python train.py --head_dim=64 --norm_place="pre" --attn_scale=0.2 --parallel_block=false --extras=["some layers without attention", "local attention windows", "shifted keys", "a norm on each head", "value residuals", "an embedding shortcut", "capped logits"] --init_std_o=0.0 --init_std_down=0.0 --optimizer="muon_variant" --learning_rate=0.00278 --beta1=0.93 --max_grad_norm=1.0 --batch_tokens=[32768, 65536, 131072] --max_seq_len=1536 --dataset="wikipedia_en"
Each number is 128 + 32 x the weight over its row's rms, rounded and kept within 0 to 255. Layers, rows and columns count from 0. The size above them is the row's rms in percent of the matrix's.

# layer 6 attention value, 256x256, rms 0.11, rows 141-154, columns 0-255
size [102 104 105  98  98  98 106 102  96 100  93  99  96 105]
[[198 143 133 120 148 128  70 106  99 180 105 130  92 118  75 174 132 130 117  92 124 151  36 103  84 111 102 137 117 142 133 189 122 161 193 115 210 121 145 239 143 123 144 122 128 129 101 124  77  98  90 101 152 154 117 106  74 118  91 110 118  96 171 128 150 107 120  94 164 141 102  85  94 160 123  90  84 105 124 178 122  92  85 136 100 124 128 129  66 179 127 128 122 119 132 124 140 126 109  57  74 117  93  73 112 102 123 177 173 107 105  96  70  90 163 139 134 137 124 175 131 123 109 171 141 156 100 157 115 149  93  88 113  96 103  89  81  76 121 141 128  64 151 161 122 119 103 145 162  41 136  98 149 114 132 127 102 139 143 122 168 124  85 167 191  97 125 114  71 134  83 130 104 177 172 178  46 129 157 129  92 110 166 149 141 189 121 143 103 155 154 118 133 174 153 155 156 152 142 120  88 125  97 144 134  95 151 134 139 180 109 153 118 132 131 105 113 119 165 175 150 115 105 108 134 141 140  75 139 173  97 126 152 100  74 170 100 106  78  83 140 159 167 140  75 122 164 109 112 175 175 156 118  93  88 145]
 [119  74 150 164 147 149 139 171 147  50  82 149 131 119 138 116 139 116 127 128 180  89  50  82 157 178 149 180 111 118 115 138  73 121 167 126 112 122 110 140 121 129  94 157 104 113 150 132 120 167 127 147  45 127 129 143 151 132  63 165 165 134 122  83 102 145  67  93 101 129 141 122 114 127 114 155 206  75  85 139 171 147 137 140 134 164 108  88 175 126 144 134 128  83 182  83 108 142 117 156 184 175 134  97 129 129 117 187 145 125 105 161 135 174 155 148 131 143  68 137 155 117 186 103 146 102 104 214 133 115 208 118  62 150 129 149 101 160  95 171 142  96 129  74 172 158  88 179 142 101  99  97 206 100 126 170 157  91  70 172 119 128 195 179 108 133  82 102  72 166 149 143 172 180  90  77  91 132  89 144  91 159  74  96 120 117 130 148 145 155  89 132 147 130 131  86 140 140  97 135 101 108  91 115  53 110 144  94 163 105 174  73 124 155 121  80 103 141 149  86 129 155 131  93 124 133 149 119  62 122 149 162 156 105 139 108 133 167 127 146 149 112 141 137 161 136 148 150 137 113 106 113 118 162 170 140]
 [148 119 132 119 134 209 155 158  97  96  88 164  73 119  62 148 107 144 129 142 137 180 146 110 133 154 152 141 161 154  44 112 122  73 199 118 151 129 143  89 117 100 118 184 103  91 176 118 119 138 188  80 129 117 118 123 146  97 149 138 137 144  94 116 146 158 147 120 106 160 146 169 119 134  88 116  86 104 151 213 178 129 154 105  87 140 104  60 100 102  98 148 151 130 120 154 173 112 135 144 147 165 101 157 139 140  93 112 139 138 154 126 130 151 166 133 122 141 125 115  96 120 110 137 118 143 170  51 168 117 183 120 124  82  94 129 120 168 125 171  72 119  76  91 111 157 103 127 119 136 105 157 135 166 101  43  96  90 146 105 147  80 106 117 140 134 103 183 105 141 144 166 142 145 130 109 105  57 150 153 148 103 128 102 176 137 120  75 135 156 178 113 188 125 156 149 150  90 124 123 136  91  78 119 168 133 127 147 140 112 141 104 149  95 135 100 111 152  37  93 131 149 138 170 178 126 112  75 114  96 149 112 147 110 124 183  55  70  56 148 152 113 114 132 141 160 107 143 183 121  77 189 246 110 165 118]
 [175 129  66 156 151 187 113 121 143 149 127 146 135 106 127  95 147  89 101 100 151 102  69 136 182 110  82  85  90 113 124 136 116 117  87 108  70 117 119 135 168 162 115 153 167  65 126 114  75  83  84 113 137 116 167 151 117 120 128 128 107 156 127 134 120 159 143 112 134 106 129 130 121  83 121 177 178 127 144 110 160 111 127 149 128 172 149 135  64 132 115 224 135 167 158 182 179 123 140 115 186 100 112 172 113 137  75 107  88 128 108 122 126  87 142 107 125  78 118 123 144 158  85 115 116 161 138 133 186 144 138 105 112 124 131 117  87 130 120 167 114 123  90 137 118  98 141 191 110  64 104 101  58 105  74  96 178 162 148 155  63 137  89 120  94  66 132 143 115 127 145 151  63 198 134 185 180 125 103 131 136 144 142  41 157 170 122 102 121 116 146 174 139 148 122 147 131 167  71  96 114 116  48 155 138  53  64 167 137 101 189 125 147 129 199 145 181 146 140 153 106 139 107  96 168  73 139 150  89 102 148 153 137  72 116 118 138  78  95 147 111  76 127 146 144 147 142  70  75 167 134 120 155 102 126 164]
 [150  96 156 128 132 135 151 133 132 128 105 123 132 101 136  95 109  97  69  76 104  97  99 124 123 143 102 137 133 185 139 155 146 171  99 129  74 108 101 132 114  93 180 113 144 119 164  82 148  70 107 184 130 130 107 135 140 139  86 141 139  99 123 171 142 122 112 147 116 137 106  66 148 158 129 123 128  68  95  81 183 122  95 125 156 108 135 146 105 146 156 124  93  97 130 126 157 110 158  94 167 108 113 127  59  47 200 142 153 125 156 149  55  92 150 184 100 136 140  98 158 117  90 109  86 145  71 124 132  97  96 136 100 143 179  86 148 122 121 130 150 141 111 176 138 106  98 132 111 137 154 138 147 116  43 135 141 118 127 141 127 133 135 181 127 155 105 145  84  93 100 114 102 164 156 156 139 132 156 128  65 184 134 111  88  99 137 232 131  88 107 108 163 124 151 120 141 130 157  47 115 103  96 147 179 177 110 133 127  54  64 138 123 134  67 201 117  91 139 138 112 157 156 188 135 177 176 130 163 166  83  97 141  80 164  86 113 190 124  94  90 123 145  95 172  88 148 162 143 199 175 179  69 150 131  93]
 [163 146 107 129 130 142 144 141 113 178 119 126 168 119 137 160 130 127  64  94 121 129 101 132 159 127 122 165  51  94 120  89 175 100 193 126  54 158  98  42 145 165 102  50 134 175 129 178 126 118 156 108  99  78 198 160 124 175  80 159 124 152 105 134 133 149 106  85 143 183 113 139  94 120  71 126 141 121 109 120  63 141 127 125 133 122 174 169  51 165 135  98 151 127 152 128 189 121 176 133 156 183 170 113 165 164 159 112 149 113 157 101 141 149 162 157 109 179 114 147 161  94  66 110 167 128 127 134 126 131 139 120 106 109  71  98 173 121  58 140 135 119 119  39 145  67  98 140 165 147 100 162 146 159 132 129 154 109 116 150 166  61 159 157 140 142 118  79 111 145  86 114 123 102 151 105 110 115  72 119  85  77 120 135 188 136 173 162  94 119 164 148 133 103  95 103 184 169 156 155 184 108 110 140 130 167 193 173 139 149 121 122  66 142  88  78 115 114 131 116 129 102 173 168 136 128  95 149 132  93  96 131 123 127 136  94 119 101 128 141 137  69 165  90 158 101 121 100 186 117  77 107 113 165 109 134]
 [158 148  87 117 123 151 103 122 135 125 145 117 158 130 116 133 117 188 106 104 150 156 160 137 116 115 176 179  92  91 126 118  67 204 151 111  91  76 109 201 163 128  89 152 102 180 134 145 124  75 166 131 147 158 123 158 140 101 151 155  89 154 105  97 120  61 110 113 104  45 181  80 146 208  93  87 179  94 115  91 132 164 145 106  58  65 123 117  73 133 112 140 177  86 144 155 121  92 110 172 104 151 108  99 123 118 183 137 155 187 117 110 116 161 122 167 133 146 116 184 168  95 106  83  90  47 162 147 128 145  96 104 102 150 114  68 115 169 101 145 181 140 167  95 145 125 139 102 144 156 165 144 135 152  99  93 196 150 159 154  68 106 112 103 129 128 154 160 122 148 113 106 142 136 130 116  40 171 123 177  79 187 103 111 138 152 150 151  90 166 139  75 132 106 136 120 131 131 130 104 129  92 132 110 107 113 140 112 136 136 167 164 130 115 116 150 126 146 168  35 181 167  93 125 153  78 126 132 102 146 116 117  82 150 161 143  90 161 144 112 162  74 149  86 133 156 175 112  81 146 168 142  97 109 133  90]
 [104 143  72 104 160 116 113 156 117  97 119 129  94  80  31 150 128 159 149 130 153 105 142 133 136  97 129 107  95  75  96  86 120  46 117 135 103 163 156 155 147 136 113 162  95 121 113 172  96 143 107  67 139 105  93 149 151 121  96 101 119 154 107 156 147 115 206 181 104  95 138 156 150  85 150 108 143  81 165 141  90  89 106 106 118 142 163 119 153 129  94 142 183 154 168 125 136 147 164 190  84 115  81 149 134 112 154  78  94  72 135 127 157 113 154 150  87  59 120 163 131 116 100 133 143 130  89  46 149 132 138 139 166 136 140  82  55 114 118 148 120  97  80  53 192 147 177 169 158 155 138  97 154 174  95 161 122 160  73 118 140 124 169 120 127 128 103 155  41 134  91 135 120  91 127 117 124 160 133  88 107 114 135 124  92  91 147  57 164 153  91 117 112 136 114  68 168 170 144 134 106  96 150  42 152 123 124 143 142  93 152 181 124 188 166 197 137 152 147 113 141 130 127  97 205 111  77  99 108 190  96 126 149  94 151 151  95  93 132 109 162 144 124 125 122 125 173 114 163 127 120 153 129 180 157 126]
 [111 109 116 141  38 124  71 126  47 181  59 102 160 152 130 184  98 145 131 134 165 182 141  92 150 127 138 160 124 125  78  81 114  60 134 150 134 139 149 113 139 208 152 166 100 107 129 169 107 172 102 134 108 112 102  99  95  82  96 117 101 118 119 156 138 155 169 133  88 134 132 150 106 112 159 106 149 131  65  91 201 115 100 145 146 113 123 177  61 123 120 165 107  74 134 137 144 182 163  97 118 113  91 140  69 131 103 131 190 128 155  98 138 141 238  81  86 128 142 141 134 117 161 133  43 152  95 106  77 123 156 140 130 119 209  90 191 114  99 124 156 103 199 137  72 126  98 115 145 132 151 148 137 121 111 113  79 173 131 164 124 135 123 101 147  77 131 179 144 135  75  98 183 124 121 168 128  92 130 173 105  99 143 118 188 120 151 158  93 146 161 134 155 130 156 131  98  70 161 145 160 151 132 141 133 116 133 131  87 111 131 168 131 155 120  86  90  87 140 154 129 110  84 141 177 127 102 146  82 130 179 117  86 126 108 114 131  79 120 137  99 134 102  99 168 133 131  89 104 107  91 141 113 114  64 168]
 [ 90 150 111 154 109 105 142 176 183 140 197 168 115 133 111 169 170 158 191 139  85  81 137 137 146 106 116 138 125 165 145 111  97 143 145 143 170 124 128  93 150 135  74 166 120 126 134  96 173 162 148 130 100 156  81 151  88 106 123 153 165  84 118 134 163 109 165 121 102  66 143 135 111 131  86 108 146 127 139  99 132 153 146 140 140 102 124  82 124 101  85 116 142  81 120 102 117 155 120 112 187 122  77 143 169 103 148 117 181 174  69 134 122 163 117 161 105 149 149 158  50 219 147 150  68 109 144 147  49 124 131  95 132 102 142 100 172 132 128 114 114 109 111  88 150 164 158  86 104  96 126 109  80 134 190 131 127 182 141 118 171 116  88 151 123 164 142  86 122 130 114 163  85  85 150  90 144 122 136  99 153 161 124 153 144 126  56 162 153 121 115 136  88 143  43 161 162 109 147 180 106 127 152 142  64 164 104  68 137 126 141 171 166 130 118 109 131 105 115  99 153  92 170 166 137 142 118 106 146  60 144 148  64 118 130  44  80 121 121 154 147  82 159 155 136 221 101  71  96 180 128 154 140 103 190 181]
 [124 149 139 164 150  59 108  67 140 169 157 110 120 115  96 129 150 146  92 133 117 113  98 164 109 136 174 101 161 178 143 109  74 129 132 149 167 119 154 162  78 142 122 130 129 165 158 125 144 145 145 140 132  79 128 192 108 144  77 141 169 116 122 133 167 190 118 129 138 168  78 124  78 118  92 131 119  61  70 104 169  62  97 125 167 104 192 143 116  81 134  85 124 186 176 110 175 188  86 126 121 151 157 142 148 164  98 144  81 182 163 129  61 164 126  66 114 164 123  66 166 116 147 109 176 200 114 150 145 158 148 121 145 114 125 155 120 118  81 151 107 172 123 101 171 201 120  84 133 150 104 138 142 169 150 137 144 131  71 128 146 116 154 139 114 121 164 101 115 153 130 167 160 123 153 118 110 100 119  71 159 145 116 112  82 206 137 103  72 156 127 109 107 136 117 138 184 108 181 115 135 114 104 113  90  92 142  77 161 129 145 172  89  80  92 154 135 101 139  57 101 106 138 113 104 115 105  70 107  89 127  99 153 102  70  95 133 141 138 148 169 100 177 105 130 123  79 204  71 141 135  80 137  72 128 155]
 [ 81 137 109 102 113 127 154 125 146  98 148 112 155 156  92 122  97  91 121 109 118 101  99 108  98 181 147 145  58 173 151  86 149 176 160 124 149  55 169 103 105  74  82 108 181 123 126 101 152  58 136 147  70 174  83 165  95 143 115 137 172 174 129 106 113 158 131 143 113 119  65 199 117 154  97  66 109 149 172  96 118 126 145 136 193 115 171 106  66 106 100 128 140 121 128 147 126 171 108 118 106 140 141 147 107 145 123 155 136  74 101  53 109 114 145 107  75 123 132  88 117  65  78 144 155 101 104 151 197 113 158  60 111  95 133 143 140 127 143  99 109 106  92 112 104 133 107 137 178 142 115 204 119 159 114 108 101  55 121 147 142 122 105 170 111 105 144  98 118 148  58  81  97 160  61 119  88 158 131 134 103 117 124  74 110  85 115 125 142 108 148 169 126  96  97 136 191 151  99 157 191 104 144 153 130 155 160 131 145 146 137 163  73 136 134 144 148 134 108 117  96  97  92  29  80  92 111 108 151 114 164 142 114 131 184 119 134  71 133 192 204 154 106 118 115 135 151 102 158 102 164 154 118 127 126 174]
 [138 145 127 141 180 108 126  85 143 101  79 104 116  90 124 156 148 112  95 130 178 129 115 123 137  64 128 137 102 129 114 146  94 132 178 139 131  99 135 181 172 136 190 135  56 122 161 163 126  69 127 169 121 118 104 172 140 159 139 160 163 127  79  75 156 143  43 153 106 157 119 167  80 188 108 135  90 112 122 131 134  56  88 104 141 190 183 108 131 132 121 126 134 117 145 198 104 113 101 106 163 145 136 192 123 114 108 147 114 175  86  79 194 144 157 137 166 151 128 126  64  99 193 163  76 123 117 173 163  80  46 133 136 104 117 105 145 104 172 155 125 111  29 110 150 149 127  75 131 134 129 139 131 119 171 188 120 110  92 131 144 106 140 129 128 160 153 116 104 145 125  72 188  66 167 151 137 132 104 130 106 125 147 139 183 137  99 143 116 115 137 136 125 142 151  57 134  86 127 167 174 150  61 109 157 179 117 170 121  86 167 156 154 150 150  49 109 123 115  98  94 125  51 104 114 151 119 172 122 129 148  93  87 118 117 129 114 116 101  90 174 128 121 106 159 167  91 191 119 119 129 104 137 105 153  93]
 [ 82 135 182 170 156 163 113 155 126 159 131  89  83  68  97 118 129 150 141 133 123 120 135 100 156 117 123  97 143  79 120 140  63 146 154  40 170 128 127 108 143 138 141 107 121 118 114 145 107 114 124 103 150 135 134 111  91 160 108 107 133 139 123 117 183 156 139  95 104 159 137 151 141 136  70  67 169 131 151 162 131 150 157 114  93 147 113 134  72 164 102 133 116  53 123 143 183  80 151 185 180 135 166 156  78 109 139  85 119 162 114 121 142 122 128 134 176 122 112 123 137 137 119 120 123 139 157 155 117 119 144  82 155 104 186 171  90  83  64 156 134  59 153 110  39 146 160 193 110 142 129 130 135 128 111 114  91 188 103 195  48 124 124 143  81 148 137  76  77 112 139 139 102  65 119 133 115 145 155  48  65 110 105 106 158 101 100 154  79 158 110 171 118 156 196 147 140  99 131 153 112 155 181 132 143 140 124  30  53 164 157 132 118  99 105 166 174 119 151 145 138 138 112 176 134 146 113 111 137 196 136 168 146  95  96  99 156 156 143  62  92 146 124  90 129 106 113  90 141 118 187 142 180 100 108 117]]
# layer 6 attention output (transposed), 256x256, rms 0.203, rows 141-153, columns 0-255
size [ 95  95 103  97  97  93 101 103  94  96  91 100  95]
[[142 114 107  91  83 112 141 147 118  78 101 147 128 136 166 111 154 103  92 186 133 124 140 122 143 148  69  95 146 185 187  98 123  72  81 160  62 139 149 100 138 140 106 102  76 136 137 132 135 122 128  84 161 145 122 116  63 118 167 135 128 184 160 123 131  53 164 134 149 169 181 145 169 111 125 134 187 135 155  84 158 108  99 140 138 127 115 144 163 129 127 153 127 124 130 117  98 130 145 175 114 110 161 133 105 111  83 100 102 117 140 149 135 119 147 130 152  84 164 119 139 128  89 116 130 163 204 147  96 172 166 132 151 202 138 162 165 120  93 128 107 132 120 175 122 164 114 139 104 155 150 121 104  91 115 105 176 148  74 187 170 140 114 110 103 147 148 186 126 147 168 172 157  95  56 110 166 151  69 255 192 107 191 105 148 116 109 155 132 131 130 157 110  54  89 129 135  96  81  94 171 154 143 138 180 145  94 170 147  71  93 157 159 137 119 131 176 154 133 102 157 132 140  77 178 107 158 171  93 113 182 110 102 143 158 102 132  80 119 202 141  86 130 116 169 145 155  89  97 124  86  87  84 139 141 110]
 [104 152 172 102 184 131 130 106  70 145 168 125 114  82 115 106 120 124 126 114 108 109 181 151 109 126 167 140 108 115 122 130 136  99 128  99 147 151 120 140 141  89 154  99 181 123 107 109 184 143  98 121 171 156 105 133  99  60 107  91 170 126 155 135 177  84 153 158 185  91 159 119 130 155  81  91  96 152  69  68  22  96 109 125 109  95 135 163 135 128 201 135 120 150 103 136 103 146  88 157 132  64 104 105  79  97 131 125 133 122 128 135 142 129 131 154 113 122 131  88 102 122  84 124 101 146 201  80 165  65 108 176 169  90  66 145 139 115 146 124 107 132  75 119  42 119 116 127 112 139 150 175 120 128  90 118 122 141 109  91 108 144 128 136 138 107 112 141 158 150 122 116 117 123 182 155 164  99  82 149 163  73 132 124  92 138 155 147 129 126 172 120  75  91  87 171 127 125 155 115 100 163  73 187 183 155  76 134  74 128  87 154 120 149 102 185 171  83 129 187 154  79 108 137 127 167 184 133 160 195 154  94 128 154 117 184 141 178  96 126 139 138 142 101  97 156 120 109  71 146 186 136 153  51  72  90]
 [108 106  85 106 124  84 128 112 147 132 139 107 146 111 122 124 171 107 138  92 125 157 145 147 157  30 180 163  74  77 112 125 108 106  74 177 147 149 140 164 137 140  76  74 112 116 151 121 133 117 134 187 107 125  91 137  63 121 144 123 158 147 119 134 145  95  58 146 122  98  57 106 124  75 183 141 172 173 138 127  99 219 141 147 133 105 144 103 142 115 138 148 122 163 173 102 109 150 155 140 107 197 127 173 130 118 144  85 137 128 112 125  97 128 154 147 125 209 108 121 145  83 127 101  96 119 121 124 117 145  67  55 111 147 174 119 148 154 147 119 133 122 197 137  75 146 179  79 105 160  93 151  83 120 121 210 176 146 147 112  74 169 185 142  93  81  94  65 184 134 109 123  89 154 136  93 118 176 147 103 183 131 137 125 134  85 132  61 106 128 107 128 119 150 126 119 101 145 151 188  96  99 152 115 147 138 106 166  80 129 176 110 139 124 136 160 139 132 132 141 166 156 124 157 167 121  73 152 152  94 108 203 121 120 107  57 200 128 140 164  90 170 139 116  63 159 148 111 120 124 178  97 119 148 103 142]
 [122 105 148  89 141 113 162 220 125  75 182 117 153 182 104 141 105 147 168 159 127 158 160  91 114  93 155 148 114 138 146 122  81 102 173 164 124 207 223 145 116  92 101  92 102 143 116 161 155 159 104 146  83 110  47  67 135 119 120 179 167  90 167 121  78  43 112 116 105 162 120 176 186  82 112 130  95 112 158 113  90 159  77  74 121 124 109 127 160 163 187 114 111 105 106 144  90 125 140 135  88 104 111 123 136 116 201 158 163 139 114  97 103 136 132 152 115 175 107 125  86  87 130 110 139 113  99  96  79 115 117 128  97  92 156 146 166 124 117 120 152 126 149 112 109 169 150 107 100 188 160 159 184 158 157 112 113  84 136 110 179 107 171 171 119  96 131 173 135  86 124  90 172  90 141 103  89 135  95 122 145 126 132 177 147 111 132 157 149 172 101 122  87  96 139  93 146 109  84 113 109 106 135 115 118  88 165 119 159 168 129 138 143  68  80 144  38 168 138  78 167 111  95 128 140 168 120 126 142 180  90  88 127 132  53 100 105 154 126 101  69 125 102 122  78  81 126 157 132 108 130 139 106 171 143 113]
 [136 130 211 163 126 116 114  98  52 152 101 113 189  96 174 151 135 109 186 206  84 127 161 130  78 140  89  99 166  98 125 120 133  47 138  85 163 113  94  63  76 167 126 121 158 120 100 148  86 189 135  92 146 158 183  99 109 122 184 117 120 146 124 113 119 118 122 106  86 126 115 161 134 131 115 145 144 158  88 139 103 142 133 153 118 136 106 116 136 138 144 104 130 169 150  42  97 141 118 109 107  96 193 111 140 185 128 148  86 126  80 122 128 170  80 101 139 104 100 122  91 152 146 172 125 129  88 161  86 140 189 134 113 114 103 124 148  97 168 112 115 129 126 169 121 161  87 115 141 154  96 126 157 129 129 118  83 150 110 159 123  81 140 100 130 127 178 102 118 156 127 134  65  93 153  44 137 108 108 202 170 148 133 167 116 100 129  81 114 117 149 149 127 123 111 166 160  53 123 203 143 168 150 137  87 125 105  74 181 158 161  87 124 154 167  77 130 151 132  94 162 104 133  90  97 127 145  97 107 147 154 104  50 154 167 190 128 117 119 177 129 132  71 159  95 114 143 105 114  83  96 157 178 118 183 180]
 [129 183 135 124 120 120 164 101 203 122  73 132  97 182 162  77 151 135 128 160 119 114 111 199 105 128 117 122 143 120 122 102 124  58  88 103 163 123 110 213  97 131 162 143 142 124 174  62 189 187 123 154  96 119 144  60 111 120 170  84 111 111 196 117 138  71 141 156 150 115 166 157 147 162 153 158 131  75 128 136  94 111 172 158 111 149 157 105 162  86 111 154  87  90 131 129  73 139 114 117 131 156 130 163 115 106 113 200 112 126 126 148 107  91 106 138 153  46  62  92  96 111 165  89 112 204  85 168 125  90 125 174 162 115 255 158 124 151 193 133 112 129 128  99  93 160  91 155 143 104 168 117 131 113 132  90 124 121  80  95 135 165 138 154 124 137 127 109 111 170 143 128 136 123 115 148 162 102 137 131 123 151  82 145 107 155  62 118 140 194 147 115 165 135 127 141  58 102  90 119  77 146 113 112 142 168 154 144 126 126 148 135 138 133 137 127 148  98 128  94 109 163  96 120  95  85 139 171 121 122 105 161 134 129 147 160 131 131  67 136 161 146 139 184 112 141 186 130 103 117 191 132 139  39 125 108]
 [ 70 164 120 137 122 116 143 139 146 133 158  64 127  88 107 185 166  53 142  75 154 146  95 118 139 125 102 145 154 145  99 145 104 152 156 147 158 104 107 118 170 119 140 141 137 116 136 134 113 165 109 102 116  92 120  60 117 141 151  84 166 120 118 119 139 177 144 138 194 149 129 203 122  65 153 150 100 176  92  92 111  53 159 108 173 184 128  61 184 168 128 134 101 141 132 131 129 160 138 113 109  98 167 149 132 157  94 111 161 102 101 237 116 112 105  59 159  94 138  78  88  96 160 153 172 150 103 140 143 148 112 115  92 131 108 191  71  71 165 158  47 154 118 130  73 121 120 154  83 102 123 152 136 122 115 182  94  85 108  98 174 189 177 145 166 143 114  95 143 169 137 110 101  98 144 117 196 140 108 117 155  99  72 135 111  86 139 124 165 147 126 145  84 119  99 171 132 115 181 144 119 143  92 115 164 142 139 134 117  80 118  94 122  71 144 128 154 113 150 200 101  68 113  70 142 117 156 101 121 140 137 175 153 100 117 103 105 160 125 138 121 135 124 131  72 122  76 124 127 120  94  59 100 172 111 159]
 [184 135 148 114  67 140 164 115 161 154 133  88 118 149  94 106 112 156 125 133 177 156 131  82 129  75 123 184  99 150 118 108  71 202 124 176  96 119 126 115 166 146 116 124 150 147 121 132 149 166 117 155 158 138 132  77  48  81 150 150 118  98 142 110 118 111  38  86 132 103 129 165  92 133 106  99  90 123  89 162 106 190 148  92  97 134 138 103  72  92 122 142 128  74  98 166 117 140  66 109 118 167 111 158 170 131 138 147 124 183 133 168 146 133 125 141 163 124 150 127 179 139 162  72 100 142 147 166 107 163 145  82 116 159  84 164 176 114 116 129 159 132 167 147  45 167  91 156 121 113  86 179  95  93 146 130  92  92 121 113 105 110 184 105 111  69 132 139 159 164 143 167 222 156 131 132 101 113 153 167 103 151 120  95 145 163  97 126 141 146 144 175 155  98 174 101 115 157 135  78 150 101  82 155 154  28 109  84  61 163 100 132 107  81 109 144 104 101  96 161 146 150  99  64 111 119 160 115 154 133 121 178 133 145  65 129 108  95 130 203 148  97 104 111 166 165 117  75 147 151 110 132 118 122 146 133]
 [141 148 120  90 163 174 167 174 108  83  77 104  72 130 101  92  96 107 113 233 104 140 112 214 113 110 147 117  93 122 129 151 150 119 128 114 126 163 118 142 162 131  37 116  92  96 173  69 116 114 134 142 180 149 166 139 109 172 147  86  93 104 114 111  73 116  65 155 100 131 115  60 123  81 143 176 154  85 181 208 135 141 100 114 104 162 153 135 152  79  94  97  96 145  96 155 124  97 127 123  92 234 143 157 129 147  88 179 155  58 149 135 111  79 110 124 125 126 102  77  98 122 115 164 166 126 136 142 165 156 102  94 105 160 116 132 159 195 139 165  95 133  99  79 174 175 137 144 125 125 104 122  97 135 136 149 129 111 113  98 146 132 150  82 144 153 148  82 104 153 170 177 109 161 168 100  84 171 107 125 194 147 127 163 171 109 136 107 167  99 116 145 134 107 156 113 142 175 117 109 113 190 148 158 126 145  86 105 131 193 112 111 129 137 118 151 141  95 120  75 153  94 140 148 135 175 142 131 128 185 121 164 112 148 160 125 144 117 161 127  91 106  66 169 108 141 144 141  83 183 182  98 137  97 148 135]
 [ 84 156 103  98 146 133 132  68  54  83  80 146 139 108 119  63 130 113  73 119 108 173  98 140 123 188 107  98  89 114 131 123  76 126 116 121 128 108 130 167 121 123 165 119 136 145 129 149 117  96 156 122 125 111 161  98 128  99 141 127 164 152  78 153 147 165 166 114 122 178 142 146 128 128 160 139  99 118 154 134 139 101  89  99 109 111 148 107 128 118 205  97 150 185 135 173 141 140  90 144 134 255 170 132  99 144 103 127 131 123 166  67 142 104 135  99 148 131 126 134 126  55 136 121 101  40 133 129 197 148 121 161 102 139  88 126 123 126 155 112 143 161 133 130 102 125 151  62 113 211 135 156 159 147 120 191 218 116 139 132  75 123 131  86 130 149 126  92 115 122 146  97 127 120 145 114  87 170 112 146 119 141 168 122 100 133 179 119 100 125 199 139 161 169 197 100  88  91 149 125 165  89 104 112 162 136 152 124  97 134 129 158 129 157 109  89 157 107 126 161 124 114 106 123 103 136 105 118 152 129  93  79 192 116 195 169 201 160 114 113 156 174 123 170 119  86 132 190 164 101 110  79  97 189 124 116]
 [106  67 109 144 120 179 106 163 142 133 144 161 128 152 143 162 103  85 112 122 123 182 131  99  90 142 122 157 103 123 100 107 114  95  91  63 136 112 112  65 175 107 155 130 124 137 116 164  97 101 102 131 128 144 141  86 152 110 145 132 121  83  88  91 150  90 163 108  94 121 197 113 166 122 181 134 119 119 146 118 150 117 157  91  68 128 138 114  76 164 105 149  96  87  60 116 111  59 166  90 152 183 136 127  58  77  91 148  97 122  99 135 153  71 151 159 137 126 142 222 134 148 109 143 121  67 142 107  66 105 118 140 103 136 146 161 110 149 123 135 134  51  11 154 158 102 167 181 139 126 143 129 133 120 128  94 163 154 179 126 147 144 119 200 118 112  49 144 129 103  89  40  72 178 123 135 124 176 152 151 117 158 145 155 117 114 130 153 123 125 107 151 135 131 148 127 120 122  51 173 144 143 129 174 185 163 123 176 125 157 108 127 146 163 153  92 166 114 117 204 132  94 100 127 146 137 138 171 175 127 171 104 101 128 146 156  94 146 103 137 129 141 127 192 171 111 163 109  94 121 101 152 144  95 181  92]
 [ 93 149 162 188 148 132 102 112 141 147 132 113 103 140 142 134 128 123 155  89 159 138 157 183 167  23 148 137 141  89 146 139 150 144 134 165 122 198  76 137 140 188 132 131 114 158 167 101 104 170 187 131 124 137 144  97 120 138 135 135 117  95 143 118 161 144 150 147 140 194 167 131 121 172 197 135 144  94 118 151 162 164 147 165 137 143  54 100 197 126 194 131  65 117 138 140 147  93 165 132  99 120 116 114 149  59 152  52 131 125 144  88  85 124 135 142 131 133 117 120 133 144 103 103  74  92 138 130  95 147  92 184  98  86 130 105 157 156 144 108 162 157 132 132 167  98 170  59  80  57 152  76 204 113  86 108 160 184 132 137 202 110 108 100 118 155 153 199 101 129 162 138 116 103 117 157 135 127  93 110 161  64 165 160  92 138 138 146  81 119 100 142 121 163 132 163  69 127 143 109 112 118 141 140 118 116  86 162 116  67  78 131 162  42 103  88 159 100 154 169 115 147 170 121 165 127 141 154 132 132  77 134 136 128  87 107  78 197 165 138 131 116 108 158 113 160 148 118 109 151 120 146 193 109 148 156]
 [121 155 129 107  87 171  48  93 124 144 111 137  95 115 151 145 112 113 140 153  47 161 201 155 102 184 130 104 109 118 172 130 123 147 127 165 166 203 137 143 107 140  67 146 114 130 142 106 119 164 161 116 131 140 167  36 121 104 142  89 103 181 142 156 107 181 160  71 124 118  94 144 144  70 119 163 163 105 118  64 130 170 154 139 163 141 104 156 114 173  97 106 157 112 126  80  93 157 186 133 125 192  54 117 141 110 153 114 157  27 130 141 139 132  72 138 129  53 174 130 132 119 111 110 155 122 143  74  73 164 141  99 153 149  82 176 115 127  80 156 190 124 143 129 101 148 171 146 132 124 106 138 135 119 102 149 126 130 190 128 140  85  88  96  90 101  84 109 185  93 145 139 106 166 148  88 168  83 113 150 168 121 161 128 149 170 153 105 128 122 201 154 172 107 140 162 160 123  99 129  92 140 108  95 177 146 167 131 165 141 125 130  79 116 101 157 151  58 135 203 157 134 135 190  95 118 128 121  96 115 129 157 166  80 146  88 124 121 127 120 147 151 119 139 105  94 153 114  99 159 102  92 101 129 107 168]]